config.yaml
n_layer: 16
d_model: 256
n_head: 4
n_kv_head: 4
head_dim: 64
d_mlp: 1024
vocab_size: 8192
activation: "quick_gelu"
norm: "layernorm"
norm_place: "pre"
norm_eps: 1e-05
positions: "alibi"
qk_norm: false
attn_scale: 0.125
bias: "all"
tie_embeddings: true
parallel_block: false
init: "normal"
init_std_qkv: 0.0312
init_std_o: 0.00555
init_std_up: 0.0312
init_std_down: 0.00555
optimizer: "muon_variant"
lr: 0.0116
lr_mult_o: 4.0
beta1: 0.95
lr_head: 0.00495
warmup_steps: 200
schedule: "wsd"
decay_fraction: 0.917
decay_shape: "linear"
final_lr_fraction: 0.05
batch_tokens: 32768
seq_len: 256
doc_mask: true
train_tokens: 329000000
steps: 10041
dataset: "wikipedia_en"
Each number is 128 + 32 x the weight over its row's rms, rounded and kept within 0 to 255. Layers, rows and columns count from 0. Numbers have three digits each. The size before them is the row's rms in percent of the matrix's.

# layer 4 attention key, 256x256, rms 0.122, rows 0-191, columns 64-95
081:123115147101143136115123115130152128135114108114138086086135072160144102186177096179092063132139
087:136148144129112136054192164115111177109079102106100121149158145116133164146135072106140148112177
086:146077137127109156143166175149122107132131185072136135095127158090086150150130115173113130198097
083:121162160156109151161139090103081160071125156119102147132197128112050106133171101145135116152109
085:164114168077100143134121123150100130145133134100136130109091092127096143179143149086047138159128
088:107132118087156124139143094148097143142140071167128130114182117157116118173169093118077082141058
085:096139169102155141113121152068059147102093174110097150152140146133135082122147141143202114165044
090:109087096079137112119087142094147120177068124123164142133149105105140171161122127090155131121057
087:112076156134143156058110109065132135138156109108108123123090080152141088094138066122194123162135
082:090119197208135162116114122176106172073136192130144120125093138123145202125134118144148134123098
084:161147181125123095102074132131098137139115132100138078148138107098104116127153154194111128088114
085:128111141143191100165156096077148160131079123167102133141095133126130156087162125098150095139097
088:111111143109091106114159100117126137136087102049166141100147180121170097119123085082132157127137
088:146158168115134083074082161129111113160135167169116093115172158105142123130083159117174123124088
078:105083076163135126135143144049130106125130094124129184123124139109116136098172097109127145109155
079:173107146150140129230135108105141130165119108155145141124138118091134097133114095132095131117131
082:085115123164081094146081100126132178117154104166095072133120134155073029132093198109163138151157
088:121134124127097161168125133133162157060110148120100136167031144087082151113135124132196083106103
079:134105097205132111217113089144084080082139079091126133075154120140091094141174102141128105116225
089:193146127164161103172088116120096139139144154117179111149130173183127183150118207089154117133152
085:111154193116070106097159123134152115167215121109115154124053137129170171117212150111153126122154
081:065114120118148154108120103117145186147109151141079113059125150101166187177088104079077133136138
080:100114084152122127109150075129111161096098120097131155105135190121078145094157094122072140184097
085:177128117083115176106167146118148117157129094153088104068061182135190057139092144120124137107130
086:060128170186143109102082086076111143104176090132138148127124154083165125186073091140138192124117
082:160122092115136155126217205144147155144106182160088126144111162122149125099145110084179149133062
083:172159151156123145131159137147091118163161177160139133120156133129118166161112166121107139125150
084:120116127113165132162114102085113160128178073153120217150142120166150165133120153161126151147106
085:187110147139087045160112162115116152136154113109142123124109091144093098106073134169140123126133
092:120081146142170115114179108191097097087130124147145138118129121125149147129141150169170138172158
084:113140180068153137104104122160186121101139118119099131107154162168067096137091167168116089136162
082:142144167152103124125112104087101083151067136133172121153117087147067146165127132104164119062140
085:146089171128083171121100214146128171149080104129179143138147073121192064123153129094090081179118
083:128169095142148105109073149129102087155137108128173143102119085139193110108135110055182113134160
084:079172124165146113077191194155122049134149102161117132130149184137101155111170089136134167159147
079:103025168095158059164171167063148120128083090125177159058160117075078156092073119124109099130142
081:106064090119156123083105210153122130098094155121142041149090102101175158139170133185134099105120
092:127098098164084130136199162186136157109171098093129078180125101088171087132098119116152215154146
087:104109157144182125152090109109094127104115137137109061154137113144124200160108123175140096167128
079:142118105153165170058113062140122149125137143082151165112153157141147122123116144125121172146096
084:159107176119104198165121158126113130169092116158138150126170088086164128133093147149149102076139
093:152124152119142114113149152141113126146113176130116070129119168134121163096151142090098133137075
081:116171087058174118112102108148109115134152097100124149074168120041139131094099039170133107218133
086:067152107170172139167117162149138107121120140160099163105137137133106140121110151143126106142147
082:146143172164146156134128141123144185128184127087134097084096190150109084060085133128124128132177
084:123140118084142137092133134141175152138092102147094152112123099138058101002167158096132134157097
080:116108090157110168194210137145147142132099140136105153130142140143138150105092152129106123161161
090:171165116163157094135069178112106089158106122131165081152144153143170128198139116050127131074154
083:134136135099080152181146131130166131148212097148177136143162110122107115107103142167162094119151
089:154124145162148167146109085159131115101134076129102112122126154137069082168160140136168099117093
086:162177146183112116085147124092152127134159108104126101114145172147078098097113181139105137070105
085:176128181124152169100200097143114114202115184156086100074133111122122169116102157177137149124123
087:122119103168105106146160137115092206149205110142112135130149199099085133149068078099135119156145
083:158077124150154127216129113157202108104159165135129135134095099097169065186075124202101084175086
080:090105093130094121130152124093125110145127149134125066112167156126150129128115143149137109105101
086:073068126113102075090113097159129127090150116165185135120136141175099150161162078151118106099099
081:104182086115146132120122176115113152152214124110087166113105127136154099107122121163143098141070
088:110140125142118147112062142106095094045141103166091107102082143094118160178140076190152123101166
082:145156131106108123082137144179118126119153106125169158199112144092101149153155126115094081138168
080:091152129146141164078119108122119106113136133170157183129125124136131077167160114164118152163094
092:173165141092111082135160202156113118048132156104172152205113068091113159123110156132098121125112
081:109131152083169153139088134085081155130170104143137090173148131157164172125140160078147129122141
086:114138204110175142069096113132118103130199109140136089107131137057103149154135141116154140104130
087:127096167197093175196117126132099119148191091104162127148144106072201085117133119195108158135116
108:187135103099120139107092110093147152082126172220100081158136154116107148107104114113158097120139
115:156169128093199182138122100106179113094086099118104104143159127121114113188143176164079093103070
107:136116105139154169138121102161138115138152093122112110082082146126135193083130109088127127128132
104:098146124123112163154116161103074175122100102122085151117103144076075139149130122104207181169147
105:104101156109118118093136145123143168112195094091089120154168177085129102210151118149099178150171
107:124118147112098077163164154194099085136134156159110105186104119105096080126145093126081138140185
109:163117086084109102122120128108128157146069162036109108143069182087153151130162107126103124100106
108:127178137111116104106128126163121196063176144121201184198160117121139124122087091124154148130147
106:155184109122086116152187087144145168141130146113122142143063139111142124107201152080097128158138
103:075119150070200166140142139123148117156119113157131149195108057110170176096153094102090116129082
101:118164110127097098112175144109117155160180093128124152125090154123074132146097146184125203154153
108:111122089163160104130120116140104031106177148093076162128097111069122106105175103132098150149173
103:100127108177130170206152188079130179147163113140103073070141100108096101129197169120142068149140
098:104107099156098078111092086075122182163161135155156119143136169117137101131114121130184161137060
114:101138162118154097098158078115091146161177117161119094129114106086115131118186114169115126112089
113:085141105099122130083139078122093146141178139089169152092058204156148092120151099143113154122129
108:091132155129156090099117099109160126136127113098176104108159139133116167056139146087028107133161
106:113050080072107153152116164143144172122151152173107122066186140116131101153200157092139166160177
110:164122160079132159132171140110147123096139106172125140127169136155120117186102158130107126130123
103:147148183068133104122087086126153148125170155112127120123113077177079110140129226083127169206090
106:139128109131148094122066178143137155093121143127109152140120078129069126098151149105153153118110
105:135214145113136068175143096139141134082123065145203150104134097146131122127093139154105148142116
114:051083110139095155118138184101082126142174118097155116121079083131133106176118102093139160094147
106:147124170121113057105107102088104152140127144081134122148145127163134104076137104161159100125068
108:119177121047107142196141105146182138079133116130149148091161121127063074099092195109110117129063
109:103155072177178102106172145069142121098165083093131100121117124090182164086151125143083135132125
109:168134101109190137146129118124150099173048130115120151146142117164140162148121127115090126178117
102:148089194077093178117142139128087133153138090164146123140116121085092093098097132077090096138109
104:177138158118115083173084177171117131155114132106102159137137036154102166121169129129101072098111
103:157145165141067106125136131123120120151066104162110142120113144144118141080128122163174114055133
106:114127125121133107071055099149130101162096119168108233096131148085118156120171108152119151087121
105:134151082171164086068103105134085087092054154124115130108115099154102173099151079156172140149133
105:142099155151153082086154129155167109135143117114059049135089134177159127061128151126125152104156
100:127092139152163160157110047118112180122149132123127116139095158141106129219069202094078136086122
102:122113088132099132137150067124142066119123089103190115082116153105197141114130133185159114119131
109:095134124093176086071118123172119155175113147102099117118171141131178168142095150184159180143159
095:092198160161112107150124222103106087106121152136043098139050112127137133097148148139184153147129
101:127136149137115146126079160135076052079144109119085081094120092144122120183132140176118119098090
108:075140116109150131136158148113114081218149176173150141120108101152095122098127143109169095138132
100:164090127122132113162087136089162117117119094093090117163131125126163125115154106143127136219139
111:130140101143137161088111111138125106057072189125114108128082158090137096124170127169138078135182
104:159178070103199176157131101150112113143106100122153125102095112185123156064123099060168163105171
106:109148161147096143236099091082153141092101166128173108108135098084104158162120109133168156119158
104:117126129131175101146113174182099154050127090150175138131096091097137130212203166140193137166120
105:135086150068142163142046161168150139173121066143151074169179164127185149111091047106105114142067
114:085113047090139113074198101131122126126088115061132088098120118137131146157123116184165181129144
105:143182128160107092119143133165203175125134124120131173103107125165211120130120113144117147067178
104:206091078144128149128124173118104163133174131142152120121109141097140163078127115109176132150080
111:072100089091109123158100140077122090059125068173139124131101042141110102124115108092127145075158
111:075153181081147143150138110140125115089054137137147157091149098196113136089149184117168105138104
105:078176147091099139079072026105095110109110077064147133105098121186100131114095152118165131121166
105:147139131155130115106091131096120121189128089144116184146123125133178128145111164155164107103141
107:137164105090119104163155120127156144140101143096117151093152119125083091111096104140118166179112
104:088099151174132121133138084132144114154137114185066138088086169100122076139138114149225127099182
106:102179129091149134094141107109091118125136136115107161113147120087065143124160152136125126118154
105:125072113147173140183113112110117116153104138084110193126107112106130118101106152122174138168116
105:151191107121107116111106157171123109121128154155170145109136122126130098184133151138102097146124
105:160108132112126093103184048113153125123108106120084141150114158128119123134150087081125094073150
115:139171148111146099087108121123128162132152049159131126138138121135113157106113142090091068111151
107:125121174070186150122115153133108098140135153127122137146111163127148118095108176127114182137086
106:188092098090098110139120086201107153087176171163163090116122147125156122111058138170130178170189
099:074161101112092130128221130101122117168158145133108158175145055125108167174087089168128127121121
107:100136109095124124221159152153101114154164176172144161141110152091143125050134166129094149133174
101:186128140133103155140132137045099167106103135120185177144112082110079174107072110096092153139134
108:150072103143137115108111121143098130105102068067175115034129191148118074130094108180105138097087
112:087188159141142104071086144132127081116140113116174092124092126155140157173117142161139121172121
101:198152194167156161098166115099118093160167114189066162157134148119144175158079107133152077128106
101:162111066141120051130105161120154159138068106116101130079095097077151092078082165163125087160148
102:108141154174103157128124188163182155142111067094062116181106156161095137115109106108118163135132
096:057123135177179111128139138079166145126165156184087179162148122118113145132116161116112168111112
104:115097132195153135201152172104137159114088151117125060086097110196118128117107128116112107131128
097:167122100112148149157119072130157151135173127139129116080164078138116104109162088131114124155119
096:119166160072192139136089106167130184075076043151130126108139095121153193116092115117056030122158
103:154167079087134153114146133118103154118210137118113152141094140159104127151100099159132093110169
104:195119117126126125122114126096084065080199179108104138117149164103190083101121165157129095130126
105:133103126113198108087074163109135101186132160193098093141091142088152106119104162197152100104156
098:128120055120087103150138097100153149148121142105136115152124089155146144108102152101086136109115
113:125169125100054145132098109186191174145163129114107124062168144201068109117182127127105172115092
107:080138132091121153117116088120078160141099073105114119169151170120200144153107093063113071082119
104:116102099137079074146156173054138115125140097157147096154085156133215157136171107163113141140113
107:170113115151119087098123092124211132155094132140118160110131143120169121089123098124102128162109
098:132120089106087088185107157086148109171113117162173155110154113154146095168133139188163158064090
107:153146146065178085090137109168189125190141153117160105137104117085105091135171155137157138130116
097:101119120117125171158108199115165133131112103088089125154143183191070131179137097117080102111181
095:141147103100048160106097123125149178145161136097168095118116094145104140063118149112187148131140
101:145077141120110141113109116181100107141173102102210127126033116146133176133113133122102095146080
100:108208152149109165172163118162084196133121119120148172120153199186204097178150150145115143152085
096:118182146168113092110095102134167070115122102095113136091181075158146100153149192077094174151117
106:089092108151087139141101154120116141111135072131156153140122169117147091130150122158114161188110
096:156146187112147176141089079177192142166147173110136075120120129107076109170131137112157099129086
105:140129093129106157180096159112112153104177150151120138097106118119159137098096073119124095109109
101:132133156058147178144156069153132124132099155087123138108173134171169184143148132143098146120124
097:146141053140116162113149138130098100152141118167135150157141172155123095128087100173171144084182
096:103112138060213157120163143136126177112060113119142141137143117101084183054121103158129073109084
102:129140122173113140146109095096136147109134155137099101080149173098170174156149139168125117100104
102:121114185070180096103146127148159132148113062176150083125154080082142124104178135109097133167100
100:153125113108079074151150149170169179093135177149145134051052134146156136188120153077139163104152
092:204101129134106144111163210131097092114135124193108120113139101117160136135193123073179120143071
095:120104071102106110211071112113161119090145081172097114067136140167215109124155142109146120133139
098:123148127123078105155142054091188163090096175117077106111087098109100097116101143074157107113131
102:148106079111111128171142112115178131181159101098160167125101158132187142150153115134127165137054
106:208147157150110159147134182125073067133126134133111179126169109116140120161140181137135132146132
107:142160100170099102183119121133121098152151129191154190102131100098103083124133152179129180142193
102:123107152084128095173160095134203173105117128107065144167155110138176107112092131118177092096083
098:107112116146127136091135082085139115115146170126188060147111123131168104095109154132079140160139
107:136151078114120126137167117096109139147120134067120157203150142075137157117109165113155131143076
100:103128139103125126097117153099134138110103111152119161064089100090120174202141167099108158146102
103:126123172118198146117115176137153126085104177138112118127129163170107126119145116184110117137185
105:159168106196110156145137096137074142096134073111124104078141133191179088123129139154081165102175
104:102094123139179133145152127159147164098071137117192123142157127131127165147161154125097074144099
099:169120105104160119143135086120127133135145110141099122155141153060141098115137154137170115100149
096:133086113150108112069158160170126078120115149096151079112121115190163119191142081173114176121131
099:147099117161080134081108126114145121175140103143089142170124095129121125172185152146132153094175
097:101154132137106155085098060141158125154099089116106159147123144140120209109084153137114157123164
101:170105134110157146148073139137135149100123090120097135152124125107180119153113089092095147109126
108:027127122141146102110082206169133109112133130194141135171126146158155101153157134138129133166129
097:147140135130133169141086116123133095077147093143136156122063175086071154143141106128126158119127
089:102149088113153178143119139162153113136120089123112180094111155114121085104144143124100147168109
105:170116100134083133139136199089171154111116133156080089096209069148118084110209171060132127139129
105:151088125128191135110069103125160112086145082107122085140081078097113102152087106110066103149137
104:113128177122183101168098111166154151191108118163164107093151129111091104117152173136119096128087
103:193147228100131159120171159136122113161149140092153129100131128150102085139090153141128098106151
096:083132083104112101135161179134100113140118074115075081158110156151193130146157099164145093077142
104:096077172117136113134090125184182105129150076158133125146077061132133117118109207091166118165150
095:146047074201148132160159117148154153065117140105126062144105149167164147165149156109167142114059
106:147127125130118137210128149167131122124132090210125170193104144116085151157094105139151115124109
088:146179117188127106105115138167091067109125133082108083113103197138146094099163137125171131131203
115:103169130139133164114107122106110164218151111135176160146162129065186112076115147128110173088108